Each number is 128 + 32 x the weight over its row's rms, rounded and kept within 0 to 255. Layers, rows and columns count from 0. The size above them is the row's rms in percent of the matrix's.

# layer 6 attention output, 192x192, rms 0.0918, rows 72-143, columns 96-191
size [100 101  94 105  99 100 108  95 108 100  93  91 114 101  95 105 108  90 102  95 104  98 103 102  95 100  98 101  92  99 109  98  94 101  97  97 102  93  93 100 107 109  96 106 104 104  96  92  96  97  99 107  99 107 101  97  92  98  87  99 104 103 109 106  90  98  94 100 105  99  87  94]
[[149 168 106 152 109 131 123 158 125 133 127 118 122  83 120  43 153 166 174 152 143 168 132 152 125 106 158 141 172 101  90  90 109 135 123 133 160  67  92 159 152 123 125 163 133 154 141 127 173 164 154  94  89 143 140 119  72 154  93 159 129  87 207 108 128 155 100 156 131 167 139 139 116 108 124 161 123 165  92 119 108  91 102 155 104 148 182 144 123  71 169  75 125 183 135 153]
 [165 128 115 106 112 167 128 174 112 105 148 167 135  99 181 138 123 236 133 112 124 109  49 124 164 106 139 111  65 118  89 153 169 151 146  84 135 159 158 188 129 126 154 146 189 119 121  97 142 104 114 134 155 184 167 182 145 124 147 128  89 144 176  89 122 150 131 138 126 106 107 138 124 114 168 179  94  74 131  84 172 125 225 176 170  96 136  87  94 123 170 112 170 105 118 109]
 [114 150 139 177 127 106 121  81 135 118 159 107 128 140  51 151 159 114 160 136 188  78 121 158 193 126 123 132  53 161 161  96 114 105 105 129 137 130 154 114 128  92 152  78 107  35 148 124 141 171 145 145 119 146 128 169  79 180  86 171 162 125 157 111 110 110 169  92  70 115 180 218 114 125 123 127 166 132 133 123 116 140 122 137 127 133  93 107 123 119 152 125 130 198 122 129]
 [139 100 140 130 103 129 161 146 119 111 121 211 117 112 172  99 152 146 168 137 161  73  76 192 124 147 142 105 134 120 138 170 125 114 101 121  88 154 165 107 128 148 141 144 125 145 128 115 150 182  92  83 151 124 170 165 123 122 166 145 124 120 127  47 139 139 161 153 136  81 156 112 133 118 149 138 129 106 101 171 154 101 182 162 162 174 142 106  64  93 160 120 128 135 118  97]
 [117 145  93 165 105 135 103 188  94 150  75 103 187 165 171 105 131 190 122 130 168 113  85  86 167 186 137 100 116 134 140  64 127  93 104 152 193 173  84 112 175 136  91  87 107 155 189 100 120 171 166  74 144 100 190 128 138 193 169  80 103 165 109 162 180 166 104 119  91 137  73 109 137  90 156 151 101 150 144 159  85 116 138 156 104 170 172 110 127 143 130 132  85 116 107 134]
 [124 154  74  94 129 174  80 182 117 116  60 117  94 139 119 116 113 101  86 163 180 177 143 118 155 100 126 171  89  71 151 133 126 140 115 120 147 103 129 137  84 119 145 141  96  66  84 105 114  90  89 141 131 164  93 125  84 131 168 106 130 184  93 119 140 121 125 109 105 159  77 121 155  41  63 112 165 104 145 159 127  75 145  85 138 111 139 161 175 128 131 182  81 117 150  53]
 [103  99 110  86 149  99 112 167  95 124 136 109 134 192 118 147  78 116 155 201 134 144 106 141  99 156 148  80 174 199 113 149  95  68 134 147 171 182 129  76 145 184 157 118 118 192 164  94 152 103 110 132 141 114 144 136 136 152  84  84 108  56 165 155  66  92 114 132 126 136 173 154  94 105 174 100 127 148 178 130  79 132 113  87 119 122  70 125  87  99 115  66 164 131 117 103]
 [ 79  98 129 104 118 123 142 156  48 109 117  87 167 112 134  62 168 119 117 129 142 168 107 153 151 106 158 143 145 174 109 122 156 141 123  82  69 160 123  97 147 140 161 170 134 130  99 115 182 125 119  84 159 205 135  71 145 165 149  98 105 148 102 120 139  76  62 117  59 132 131 208 155 139 144 100 149 143 179  99 155 107 152  93 138  89 133 196 148 205 157  91 112  97 108  97]
 [106 145 176 102 111  89 147 158  76 110 152  90 110  73 205 161 101 128 103 126  98 112 113 133 178 133 148 151  53 131  91 180  93 153 128  88 154 155  98 121 159 132 119 150 130 165 158 137 170 148 136 114  84  70 169 160 142 126 157 173 138  98 149  98 173 181 107 160 143  91 131 128 106 103 125  96 153 112  68  95 144 150  90 201 148 142 136 175 106 132 151 145 134 153 121  99]
 [ 79 181 131  84 108 157 163 140 127 101 116 108  88 169 144 137  88 173 115 177 113 108 168  90 125 178 190 107 150 140 146 116 101 159 136 136 118 149  93  74 114 169 110 136  72 121 147 164  98 134 139 123 135  85 157 133 112 124  82 103 116 157 112 139 181  94 113 120  70 136 128 138 182 168 132 147  93 149 112 127 187 131 104 106  87  93 145 149 149 124 144 131 153 151 120 128]
 [ 74 106 109 106  67 116  37 113 113 110 102  80 121 138 178 148 120 115  97 122 126 117 135 136 151 152 107 197  94 102 168 175 129 138  70 115 100 130 106 111 184 154 153 120 120  90 123 104 105 143 124  84 135  85 192 133 127 145  70 131 101 206 160  78 102 145 136 103 120 142  53 181  56  95 187 149 209 105  72 116 165  91 135 124 128 190  83 161 180 100 149 107 141  95 122  88]
 [120 148 170 151 116 143 124 165  62 117 177 169 143 180 120  77  54  93 128 126 204 140  93 138  51 152 116 190 125 141  76 151 186  90 146 104 140 106 135 104  89 131 106 119 148 118 132 160  96  97 126  91 101  97 141 132 138 192 137  91 146 108  88  87 100 106 156 116 100 170 142 152 125  95  77 104 115  49 123 115 145 120 213  90 124 123 159 129 173 144 167 121 122 154 131 149]
 [139 111 161 141 136 118 124 166 110 132 134 132 116 118 109 137  81 148 134  81 115  99 149 121 166 164 118  97  80 108 161 104  98 190 159 116 107 192  99 152 131 139  84 166 112 130 124  44 139 113 131 143 163  96 107 179 100 139  80 129 188 131 168 141 125 138 134 163 159  60 119 143 128  83 140 133 123 124 119 115 170 124 130 110 172  90 127 139 107  80 105 200  93  94  84 132]
 [131 185 158 140 118 132 115 170 122 111 224 103 119 129 104 154 120  89 116 126 147 172 135 138  98 117 124 132 120 131  40 144  70 153 104 116  90 151  87 146 131  89 117 114 134 117 165 131 126  75 120 102 178 111 127 108 109  94  95 120 176 126 131  78 159  91 101 148  88 130 133  95 139 138 113  51  82 144 182 122 110 134 154 100  84 114 185 159 141 101 137 167 133 150  99  85]
 [172 130  76 123 122 189 129 169 177 133  87  60  74 144 139 191 130 105 117 151 133 145 106 159 137 115  90  42 169 128 164 151  96 199 116 127 176 133 141 105 123 106 139 150 104 139 160 112  78 103 116 108 195 168  95 174 184 160 144 152 113 101 138 130 127 155 141 154 118  48 133 132 157  87 196 162 118 184 106 124 147 147 105 140 107 110  94  94 123 127 177 148 102  70 143 125]
 [ 78 151  81 100 107 117 135 183 113 205 160 122 147 195 117 157 142 151 132 122  81  38 116 146 106 117  68 165 141 117 189 117 230 157 103  85 118 144 131 128 165 153 167 163 143 134  98 118 124  87 118 109 113 104 118 160 103 174  69 126 161 153  95 161  88 151 134 102 134 126 122 119 155  71  89 148 184 142 128 139  99 177 154  90 114 116 175  90 175 151 122 175 167 142 130 164]
 [184 151  93 127 211 185 128 139 115  99 158 109 141 143  85 140  90 166 136 159  90 132 131 151 218 165 114  76  65 183 150 110 217 111 126 136 146 136 179 121 126  93  86  99 142 116 119 173 106 192 154 147 132 145 121 136 116  91 130 137 130 149 162 161 155 111 133 152 140 121 110 133  81 107  99  95  81 111 121 113 109 129 150  81 189 129 158 139 129  96 170  73 107 131 209 110]
 [ 95 119 175 134 121  66 129 148 148 158  62 103  96 185  78 149  74 128 172 104  80 145  41 109 129 132 130 133 134 134 102 128 133  87 155 144 144  97 101 148 111 148 106 142 161 159 161 155  91 107 121 136  69 158 168  75 154 142  86  89  73 109 139 101 147 140 114 105 119 131 117 219 126 109 145 137 141 101 126 155 147  74 138 167 153  86  73 173 152 147 163 116 107 119 134 125]
 [122 124 111 106 110 176 163 124 162  91 105 172 177 179  94 132 125 127  89  88 125 132 129 108 129 121 111 120 113 149 130 122  95 184 152 120 123 139 110 152  97  92 136 115 187 106 153 181 122  59 137  81 137 188  88 164  91 180 171  93 178 148 105 176  98 121 124  90 159 157 130  95 145 131 136  45 121 169 119 154 116 159 161  81 135  80 146 149 107  95 173  88 140 127 129 106]
 [124 143 149 132 100 130  40 122  79 120 139  47  92 141 101  98 106 174 114 144 128 208 141 138 146 156  79 104 144 128 138 132 106 153  74 142 168 142 121 173  84 123 111 136 100 151 131 159 107 141 198  86  84 173 140 116 181 131  93 126  67 193 177 118 130 157  40  79 112 105 190 152 152 157 135 120 100 156 135 115 127 119 118  89 165 106 114 160 119  62 124 104 121  95 128 111]
 [182 149 162 110 141 175  93 183 105 160 152 194 128 127 168 185 130 151  82 100 133  86 145 149 164  96  89 128  96 111 136 113 141 123  85 107 124 137 133 182 155 109 110 124 118 148  98  73 123 152 153 108 105 112 173 126  92 118  99 169 122 157 103 148 180  98  64 132 175 187 117 210 103 147 189 188 133 130  79 120 113 147 121 129 174 159 154 143 185 147 153 206 134 123 136 105]
 [163 134 112 158 143 118 161 123 121 109 121 152 144 110 109  71  88 135 148  54 122 163 126  77 179 122 140 156  91  85 161 137  92  99 108 116 106 142 182 105 101 116  94 121  97 105 150 145 187 144 161 135 153 181 146  97 169 105 145 118 150  99 189 179 163 101 120 112 115 178  94  90 166 119 137 124 127 116 137 154 134 129  86 122 108 127 141 201 169  94 130  81  66 141 180 144]
 [145 106 175 140 145 124 103 111  99 152 135 101  74 114 108 109 107  91 120 156 143  87  95 138 145 151 146 120 134 137 132 131  78 156 131 119  91  90 135 116  92 142 140 122 119 113 167 171 125 154  74 138 199 112 161  81 110 134 183  58 160 124  67 174  91 143  96 118 135 153  98 122 139  57 135  26 104 121 174 124 140 163 109 172 154  95 150 185 155 148 166 158  89 166 100 102]
 [102 154 162  79 129 166 153 122 206 136 109 184 100 143 142 108 103 105 157 137 171 165 116 121 112 201 137 187 127 137  83 133 109 114 157  74 143 135 165 100  81 114  82 146 129 174 154 107 120  75  90 122  89 103 152 149 125 150 161 153 145 102 118 128 123 130  94 124 126  63  94  89  85 170 105 118 138  94 143  85 135 173  97 196 107 134 141  86  93 161 156 150 100 117  42 163]
 [125 100 114 107 131 133  65 160 112 130 196 100 129  62  96 145 166 180 117 135 137 109 176 134 120 140 156  97  78 103 150  81 143 131 133  80 152 117 155 158 114 135  90  70 137 116 134 204 156 156 132 133  31 170 124  89 173  84 119 158 166 157 130 192 158 121 114 153  53 105 139  85 185  91  96 135 107 195 122 133 149 148 128 104 171 101 147 158 152 127  76 101  59 101 140  97]
 [205 109 113 138 154 101  92 107 153  88 146 105 146 105 139 105 149 128 114 126  80  67 115 136 130 146 127 191 130  54 125 165 125 134  60  74 180 105 115  95 161 111 152 208 126 110 162 130 182 130 133 102 108  99 169 155 130 102 140 157 144 151  91 130 122 108 126  87 175 116 138 129 123  86 185 100 135 153 156 119 114 153 128 147 151 120  89 155 137  67  89 110 124 123 148  95]
 [122 130 149 143 117 110 129 163 145 132 208 123 150 101 120 128 113 180 139  63 148 142 108 144 161 184 125 155  93 115  88 102 182 102 104 171 114  85 131 112 148 111  99 147 133 113 161  97 132 156  90  79 146 170 118  85 144   0 185 143  77 108 118 163 108 107 149 178 169  97 143 114  77 145 108 135  82 204 130 166 101 107 127  97  89 156 151 139 154 176 182 115 118 149 115 139]
 [166 158  94 141  87 102 129 121 116 104  67 129 158 120 160 135  52 172 133 117 158 137 194 129 131 118 125 110 158 221 152 120 151 145 136 202 173  89 147 153 120 145 110 164  51 166 117 126 116 188 140 162 118 135 148 150 117 166 133  95 130 114 145 116 109 105 104  69 117 169 139 154  84 171 125 132 122 153 166 132  77  70 164  73 134 100  83 110 145  81 130 143 141  96 135  93]
 [139 170 120 127 146 136 186  74 164 118 112 109  76  88 149 172 163 109 112 131 140 140  84  93 159  91  77 162 140 106 115 115 133  59  85 162 124 130 146 135 125 147  97 147 121 143 126 182 145 144 119 122 139 166 113 129 121 151  92  86 114 122 167 107 112 186  94  74 138 151  86 154 129 153 118 175 125 117 111 142 148  64  65 145 133 102  91 159  79 114  95 145 129 112 140  61]
 [124  44 121 153 125 130 151 140 118 168 115 119 142  98 137 126 128  98  93 160  98 107 137 118 142 106 151 135 129 142 168 115 108 128 212 169  80 127 188 166 101 160  90 194 105  62 142 155 122  98 134 121 103 108 163 187  80 128 143 144 103 165 103  80  73 175 147 125  78 170 128  98  96  89  84 167 105 189 116 166 117 183 151 167 161 170 118 146 144 130 107 150 113  47 128  63]
 [ 86 141  97 174 172 116 121 105 153 151 129 151 142 103  82 120 121  48 109 164 133 145 180 180  78 133 107 128 136 112 105 163  65  93  86 149 121 182  61 121 109  91 155 104 145  95  52 187 106 125 164  75 111 178 127  84 101 144  49  96 110 153 168  95 114 143 157 179 107  78 158 135 167 117 143 121 143 141 110  90 176 148 158  92 178 130  92 131 142 130 135  90 132 130 120  89]
 [135 110 182  89  87 112 164 116 104 192 151 120 103 100 153 133 124 121 110 196  78 131 153  87 142  71 153 121 112 186 111 166 123 131 150  65 114 166  82 124 127 128  88 133 219 125 130 176 129 102 132 140 136 143 118 113 117 141 142 131 165 100 108 154 134  93  82 206  77 139 128 112 140 104 103 125 110 166 151 121 105 141  80 200 174 107 128 140 142 208 141 161 140  51 148  78]
 [ 81 131 109 133  83 151 196 168 141 114 143  95 133 125  73 100 152 130 128 143 142 139 156 159 137 137 155 147 181 121 153 110 102 122 117 121 202 104  78 146 138 113 108  98  65 155 196  99 125 132 144 107 125 122 147 181 114 116  86  37  94 179 113 119 148 166 100 108 127 202 129 186 144 123 104 170 139 166 102 123 167 186 130 144 133 110 133  85 175 126 122  95 156 119 121 130]
 [125 124 131 117 110 198 134 169  82 151  69 196 125  88 119 131 145 110 190 108 117 141 107 172 232 128 151  88 115 125 165 162  97 183  78 121  96 126  98 120 120 132  99 113 100 135 169 124 141  90 120 118 123  94 138 136 134 124  82 101 144 198 145 200 159 143  59 155 114 131 102 140 143 101 101  99 161 169 121  88 215 122 113 134 149 170 140 159 185 106 115  94 103  78 125 126]
 [175  87 151 111 177 116 197  80 117 169 101 120 196 118  81 196 145 174  94  68 154 114 130 165 146 137 142 129 108 175  89  80 177  63 137  98  97 106 150 126 113  41 129 123 101 148 150  65 148 122 142  91 135 122 136 128 143 131 172 129 141  76 126 114 127 124 125  94 129 162  69 178  96 126 121  88 101 152 115 106 118 140 114 111  87 146 181  81 103 149 141 144  82 144  90 143]
 [143 181 125  83 149 173 142 137 213 154 144 142 138 127  92 143  43 144 143 146 140 170 120 162 148  86 119 171  82 130 140  64 146 106 171  98 120 113 120 124  79 147 104 182 143 110 112 119 148 104 162 141 116 108 170 118 113 160  43 144 115 120 171 122  73 126 132  93  97 159 101 171  90 141 162  95 176 118 150 117 130 142 131 145  98 143 184 172  41 124 154  71 144 130 198  79]
 [142 101 164 174 162 122 140 178 162 100  53  79 142 139 118 133 141 172 152 221 120 146 138 152 150 190 122 118  91 114 133 139  57 140 119 116 138  90 118  99 149 162 178  95 190 106 132 161  97 164 152 100 103 136 138 124 108 148 155 117 122 164 104 178  99 165 138 121 105 116 140 135 139 100 155 169 176 103 155 121 131  94 148 151 167  92 135 123 119 122 130 160 117  73  50  83]
 [128 117 146 138 105 185  48 142 192  99 171 132 101 162 125  95 138 185  93 174 159 169 161 129  90  83 138 127 152 151 119 106 102 106  61 124 118 102 124 129 164 182  90 142  55 103 104 154 166 141 204 124 128 125 142 126 103  38 152 192 153 165 131 139 122 152 122 161 114 116  90 107 109 164 142 142 149 161 132 201  99  82 140  90 135 112 131 117 148  81 118 110 157 162 133 140]
 [158  95 153 124 159 164 153  73 153  80 135 165 159 172 164 116 135 110  82  87  91 121 111  71 142 108 162 154 130 113 107 147 184 129 120 126  78 148 136 117  54 120 128  95 136  94 112 125 141 117  91 139  92 141 125 178 108  83 146 128 141 127  63 151  63  82 160 115 123 118  78 111 156 164 172 109 182 102 117 111 177 109 135 121 104 100 195 156 110 145 180 107 174  99  60 151]
 [154 114  69 130 157 159 194  82  86 161 109 104 174 205 124 110  92 127 196 100 106 143 119 137  91 122 124 107 142 108 114 147 150 130 177 117 113 111 169  84 102 137 127 134 117 142 108 126 129 171 102  88  82 146 130 162 123 102  98  89 180  73 105  85 149 173 156  92 168 154 102 150 132 159 139 155 125 134 137 110 154 187 143  94 148 102 157 127 173 158 132 223 101 197  76  81]
 [128 143 126  76 197 110 121 115  97 178 164 112 141  71 135 192  51 201 194 121 170 129  95 115 113 140 122  75  91 111 112 105  60 151 200 126 156 130 151 133 155 152  85 172  90 137  92 101 159 157 147 142 120 180  97 156 107 106 118  94  69  64 161  63 138 126  79 138 101  72 109  93 120 153 152 155  99 117  87  92  81 101  94 161 151 139 147 128 171  99 140 136 151 137  69  99]
 [131 171 133 129 141 136 137 157 176 120 112 176 116 135 109  97 126 137 121 141 192 133 135 111 118  73 182 138 120 105 148 155 130 102  98 144 133 124 109 111  97 113 173 121 120 178 121  90 170 113 105 105 120 120 161 120 135 182 147  83  95 130 135  91 105 138 111 101 121 143 132  99 136 166 122 110 192 128  43 106 117  33  87 141 154 152  75  98  93 130 122  91 141  92 142  91]
 [120 133 151 193 152 132 185 101 163  96 159  85 160 198 101 110 134 171 135 123 106  46 138  96  47 156 136 164 149 138 102 151 178 117 108 145 141  82  73 133 120 137 117 189 136 136 131 176 117 115 153  83 156 136 117  57 120 182 100 165 125 187 155 107 121 156 121 139 167 139 128 146 108 166 176 167 133  99 196  69 158  88 160  98 129 101 100 134 188 135  93 116 141 142 177 140]
 [127 138 158 184 100 117 155 113  99  88 179 145 145 129 188 142 144 154 169 117 146 167 150 185 162 200 125 131 150 142  81 144 208 127 107 123 125 130 120 102  89 121 125 167 130 170 127 116 116 143 180  83 151 137 167 108 142 163  70  99 121 115 115 101 167 121  64  41 135 131 113 129 128 100 166 191  93 167 135  96  94 103 169 102 105 130 131 117 103 129  53 152 104 153  66 169]
 [182 144 179 125 126 148  89  68 115 159 133  78  98 147 160 192 118  58 140 114 152 138 163  82 198 128 124  94 143 120  57 153 151 113 150  99 122 145 116 105  99 146 137 166  84 130 171 124 141 109  81 143 113 139  69 124  99 127 190 149 142  94 191  86  96 126  86 137 131 159 141 113 140 185  77 122 143 180 109 138  80 107 121 132 132 141 116 216 129 145 117 104 145 122 144 113]
 [136 123  90 131 106  95 130 111 108  87 146 170 118 100 185  83 105 142  78  62 111 112 126  69 112 140 165 114 116 117 117  97  64 197 129 104 177 142 141 103 122 107 147 155 143 121 181  84 156  97 206  85 162 154 107 128 152 128 113 129 177 185  76 133 112 127 152 142 167 152 127 108 177 130 130  33 118  77 127  76 100 155 107 101 146 113 108 135  86  84  92 134 118 103 118 117]
 [143 114 105 164 131 166 207 123 111 165 122 119 153 147 174 102 187 152 124 126  88 186 117 190 163 100  91 186  78  88 117  72  89 162 134 100 135 114 153 149 101 166  70 106 142 170 140 165 120 115 140  89 149  61 111 104 184 123 125 204 107  48 136  99 134 139 121 130 148 138 112 104 138 117 134 140 111  54 110 134 170 116 132 145 140 153 117 116 184 121 158 180 142 150 173 128]
 [102 123 134  43 161 137 132  43  89 121 124  84 165 128 175 147 205 126  82 111 148  63 160 141  98  99 129 174 132 149 116  99  59 134 102  39 114  77 173 148  92  93  63 112  52 148 144  98 148 144 118 126 125 112 118  69 145 118 190 146 153  94 124  80  91 107 142  98  84 138 127 114  89 165 136  92 113 134 129 166 128 137 103 141 121 145 138 136 171  96 150 155 165  84 127 123]
 [152 139 144 107 142 196 126  96 144 120 147 120  79 155 141  43  73 143 171  97  92 154 127 140 122 187 156 164 147 164 158 146 161 202 112 151  76 153 132 114 161 173  62  86 101 138 101 161 122  81  80 140 108 150 145 170 167 104 189 151  82 160 167  40 126 153 142 104 137 154 126 141 106 139 131  83 158 145 121 153 157 102 132 129 121 128 119 109 176  89 148 101 112 101 156 176]
 [146  69 120  99 158 119 109 179 167 121 116 132 132 133 141 110  60 150  93 128 167  82 187 115 112 143 141 115 123  63 134 135 128 117 147 124 137 172 136 139  89 139 151 152 150  92 108 100 107 144 143 129 174 150 114 187 149 138  94  84  98 143 101 124 141 104  83 143 102 101  94 159  35 115 154 159  58 144 131 131  81 168 100  87 123 157 147 149 167 164 165 135 107 118 105  81]
 [135 157 129  96 146 113 146 105 176 211  75 121 145 136 153 157  98 136 146 185 107 120 173 107 135 162 110 110 141 129 165 151 173 141 117 147 188 122 121  91 133 141  95 142  80 136 155 119 138 120 174 124  72 140  80 119 136  70 102 140 119  55 180 132 110 127  87  91  88  69 101  93 109 121 154 100  93 115  93 159 115  90  91 154 174 188  35 108 142 156  75 112 138 133 156  79]
 [131  94 131 177 162 101 106  67 107  84 131 103 116 182  91 112  90 119 102 179 175 106 123 138 128 132 110  85 115 160  88 156  93 157 186 136  87 165 118 123 183  64 107 142  96 164 220  98  74 167  99 158  93  63 116 157 122 101 187 199 127 148  90  91 150  94 164 210 141 122 101 137 128 145 152 170 131 133 118 158 114 142 152 139 112 138 107 153 117  97 112 148  99 146 161 116]
 [176 100  79  98 101 116 195 122  99 145 138 165 143 124 131 166  97 136  71 108 114 148 115 136 102 130 123  86 133 127  64  87 163  90 151  90 158 175 154 109 114 121 146 151 124 121  90 136 129 161  78  85 119  72 125  87 122 118 137  78 121 104 131 146 105 122 166 204 171 124 114  98 139 124 126  94 111 129 144 103 136 152  98  94 161 178 132 159  50 115 138 113 128 112 183 119]
 [107 185 187 129 145 119 103 112 135 144 120 142 114 122 186 179 113 105 161 115 101 119 149 104 146  58  78 102  90 160 126 171 122 138 106 163 128 176 171  81  68 138 156 135 178 128 127 108 128  77  92 110 121 159  63 157 148  62 168 151 144 129 149  96 162  63 113 171 143 102 106 127 108 164 139 118 104 137 168 124  87 154  51 143 129 139 158 173  83 104 120  56 107 127 138  66]
 [139 149 131  79 147  76 139 159 121 168 160 136 119 219 128 129 128 131 141 104 123 138 135  88 122 100 100 133 109 104 141  77  96 152 172 111 174 103  82 140  84 176 122 136 140 185  91 138 156 130 155 136 132 104 136 153 155 119 108 137 119 101 159 107 151 119 160 140 151  95 178 136 108  85 100 150 145  93 121 147 141 147 126 130 140 109 148 176  60 112 112 250 156 119 149 120]
 [132 142 136 120 130 138  98 149 111 119 159 137 122 104 160 143 142 128 115 123 110 109  89 148 112 111 214 144 133 116  69 175 104 165 102 159 156 168 134 130 155 144 129 139 152 126  99 138 106 146 154 168 162 112 116 159 113 132  88 124 145 105 171  70 137 188 158 118 120  57 108 115 115  71 125 188 114 151 199 105  71  93 111 154 113  56 135 218 142 143 110 205  77 109 121  98]
 [132 101 152  94  76  81 118 135 152 141  79  99 206 107 149 115 134 156 126 112 119  87 130 108 113 140 205 154 166 126 160 123 109 163 113 163  89  89 205 162  85  94  90  68 109  68 185  98 172 153 137 158 131 166 115 177 135 156 174 109 103 138 146 131 117 187 148 141  89 166 138 106  81 127 177 127 156 133 115 141 123 138 133 162 133 118 124 128 153 163 169 171 125 107 131 126]
 [133  71 100 163 127 125 154 117 155 113 103 137 106 139 151 100 116 143  88 120 103 135  94 117 170 146 141  99 161  74 138 125 146 148  66  84 136 169 109 101  60 107 151  80 160 156 103 162  73 137 104 138 162 183 155  89 184 136 132 147 104 194 104 107 141 144 171 125 143 161 173 129  98 145 178 126 148 125 148 131 156 173 176 191 156 131 123 101 114 132 160 122  73 166 145 116]
 [156 127 149  92 128 144  94 145 156 174  89 109  88 119 158 127 163 174  80 175 108 161 122 170 184 114 127 108 118 161 135 139 116 144 132 105  74 118 218 134 188 176 139 112 180  83 143 120 134 124 118 144 131 137 120  91 124 119 166 105  93 126 169 106 162 138 134  97  69 113 137 161 124  74 141 162 156 181 105  96 143 171 182 137 183 111 108 112 140 130 174 140 142 112  95 151]
 [142 131  90  38  98 138 151 110 142 127 124  80 102 157 139 123 178 158 121 149  90 102 145 136 100 111 138  76 103 127 123 112 136 128 136 124  85 109 104 170 150 117 134  70  99 101 159  71 121 138 132 118 107 122 112 131 132 112 111  86 120 178 175 199  90  89 165  90 100  93 153  96  84  42 125  95 138 154 157 108 140 140 186  85  96 121 147 103 128 118 115 162 167 109 156 108]
 [ 98 179 200 139 115 108 108 124 135  85 202 134 137 146 149 144 154 115 173 163 127  92 126 160 125 122  90 155 151 108  97 149  91  98 113 137 106 159 130 134 127 133  92 153 104 186  86 111 126 132 141 128 152 117  79 111 134 142 191 198  91  90 123 109  89 127  95 126 132  84 184 124 115 146 200 150 105 161 102 153  62  99 100 122 155 138  99  99  77 139  86 109  75 110 107 111]
 [143  74 131  95 129 155 157 146  73 156 132 135 136 134 155 135  69  92 111 145 147 201 129 149 131 103 122  92 133 103  76 128  76 151 160  92 137 186 136 120 139 100 120 100 122 148 124 123  79 102 112 150 142 103 192 117 161 138 185 166 127 149 123 115 139  99 169 177 121 126 121 126 126 116 152 147 139 123 104 159 122  74 137 186 149 155 120 169  95 159  94 108 127 119  79 131]
 [ 72 126 154 134 143 152 171 134 112 115 140  84 130 129 124 135 196 164  86 175 135 132 158 151 144 101 147 145 167 169 125 147  88 137 115 130 103 137 143 117  73 166 121 148  96 119  80 130 108 178 137 146  96 143 149  73  46 102 129 124 147 131 102 123 163 171  86 143  90 139 154  78 114 164 100 138 113 137  94 198 141 115  45 155 139 113 119  95  69 107 128 101 148  97 179 134]
 [179 149  86 100 129 104  86  87 118 210 156 102 117 179 108 144 120  89 159 131 116 113 133 110 138 121 147 166 192 112 110 163 126 111  99 166 155 153 152  69 106 182 124 111 128  72 111  84  90 124 108 114 152  87  96 190 153 135 110 109  94 134 167  86  98 107 108 130  97  88 142 127 157  70 122 131 106 110 148  68  97  84 104 190 107 104 158 110 141 113 141 139 189 146 145 104]
 [ 86 112  77 149 111  71 170  91 226 106 126 143 171 164 110 124 144 119 179 135 172 130 187  65 178 127 167 103 127  60 143 147  96  88 101 138 128  74 142 136 157 153 135 159  99 105 129 131  89 109 186 124 108 157 115 108 152 115 153 125 125  97 136  79 145 105  98 114 115  71 110 102 130 131 155  92  67 115 128 197  55 121  88 155 133 195 143 140 136 132 129 117 111  73 120 127]
 [130 164 117  74 179  60 185  50 112 142  92  89  95 112  65 167 148 150 164 163 179 105  88  95  77  87 124 141 146 152 168 103 179 112 149 134  92 121  78 115  96  58 132  94 119 107 128 158 144 128 100 141 173  80 134 114 158 121 106 116 192 135 153 104 149 133 124 168  87 100 131 122 130 149 136 110 167 174  94 103 195 101 136 182 136 141 142 107 121 108 151 132 142 113 123 163]
 [115 138 166 126 168 169 113  84 173 128 147  79  87 162 137 178 206  45  70 155 173 161  84 106 112 116 153 114 198 125 148 128 163 157 159 156 136  85 132 104  75 195 141 135 118 184  65 136 171 145 117 160 167 123 101 129 112 155 111 147 120  61 178 117 111 145 120 114  81 107 149 142 110  83 142 147 137 132 111 161 111 139 122 173 135  95 142 159 156 199  86  87 134 117 109 131]
 [149 123  77  97 116 149 109 160  95  99 149 174 101  97  79 112 171 159 186  84  41 144 147  94  86 131 124 116 174 104 202 154 140 122  98 141 126 136 134 160  58  73 105  76  64 121 116  91 106 118 116  84 126 181 101 120 158 107  76 115 109 117 150  86 123 120 127 151 140 133 159 123  91 153 111  95 135 150 120 172  97 115 143 125 166 103 112 163 160  81  65 120 195 120 119  70]
 [168 200 121 154  74  53 157 112 176 137 113  89 130  34 104 118 174 148 129 119 127  48 192 125 138  82 102 184  94 150  77 120 140  92 100 147 152 154 129 128 136 136 167 151 122 146 171 153 180 170 111 132 138 131 106 129  91 141 147 116 145 128  83 105 164 108 135 102  76 151 150 128 180 142 137  90  67 153 153 119  85 123 154 157 134  86  99 132 144 121 113 125  80 122 103  81]
 [139 139 143  95 129 162  76  87  80 164 109 115 140 118  79 122 143 136 148  78 114 189 184 121 102 177 145 129 164 125 106 153 134  51 110 121 101 149 146 110 110 140 178  82 122 105 120  91  66 126 185 120 107 133 135  93 127  89 148 132 146 139 160 117 172  96  89 131 134 115 149  85 120 145  47 149 146 163 202 112 129 103  80 140 105 171  93 124 152 150 125 143 111 127 141 152]
 [149 162  86 164 130 109 178 155 101 163 141 103 150 161 140 177 110 122  73 147 109 125 128 166 109  70 178 120 167  69 110 100 126 147  88 107 112 122 104 146 164 150 113  98 109  89 142 150 164 125 136  69 159 153  96  67  87 127 138 149 120 128  90 113 171 110 138 136  71 112 136 141 147 120 165 116 181 177 148  51 100 183 125 159 142 153 118 168 152  79  92 122  70 114  76 148]
 [130  79 129 113 158  71 137 150  95 120 142  83 111 144 130 130 108 130 120 167 148 102 144 130 121 121 110  92 143 103 150 101 106  90 131 151 139  92 151  28 149 145 135 171 109 146 168 121 152 142 182 155 102 147  93 165 139  88 123 166 109 104 150 162 116 147 160  88 129  97 107 134 176 128 217 174  61 134 102 123 117 154  92 122  78 140 153 119 195 113  89 147  70 174 112 135]]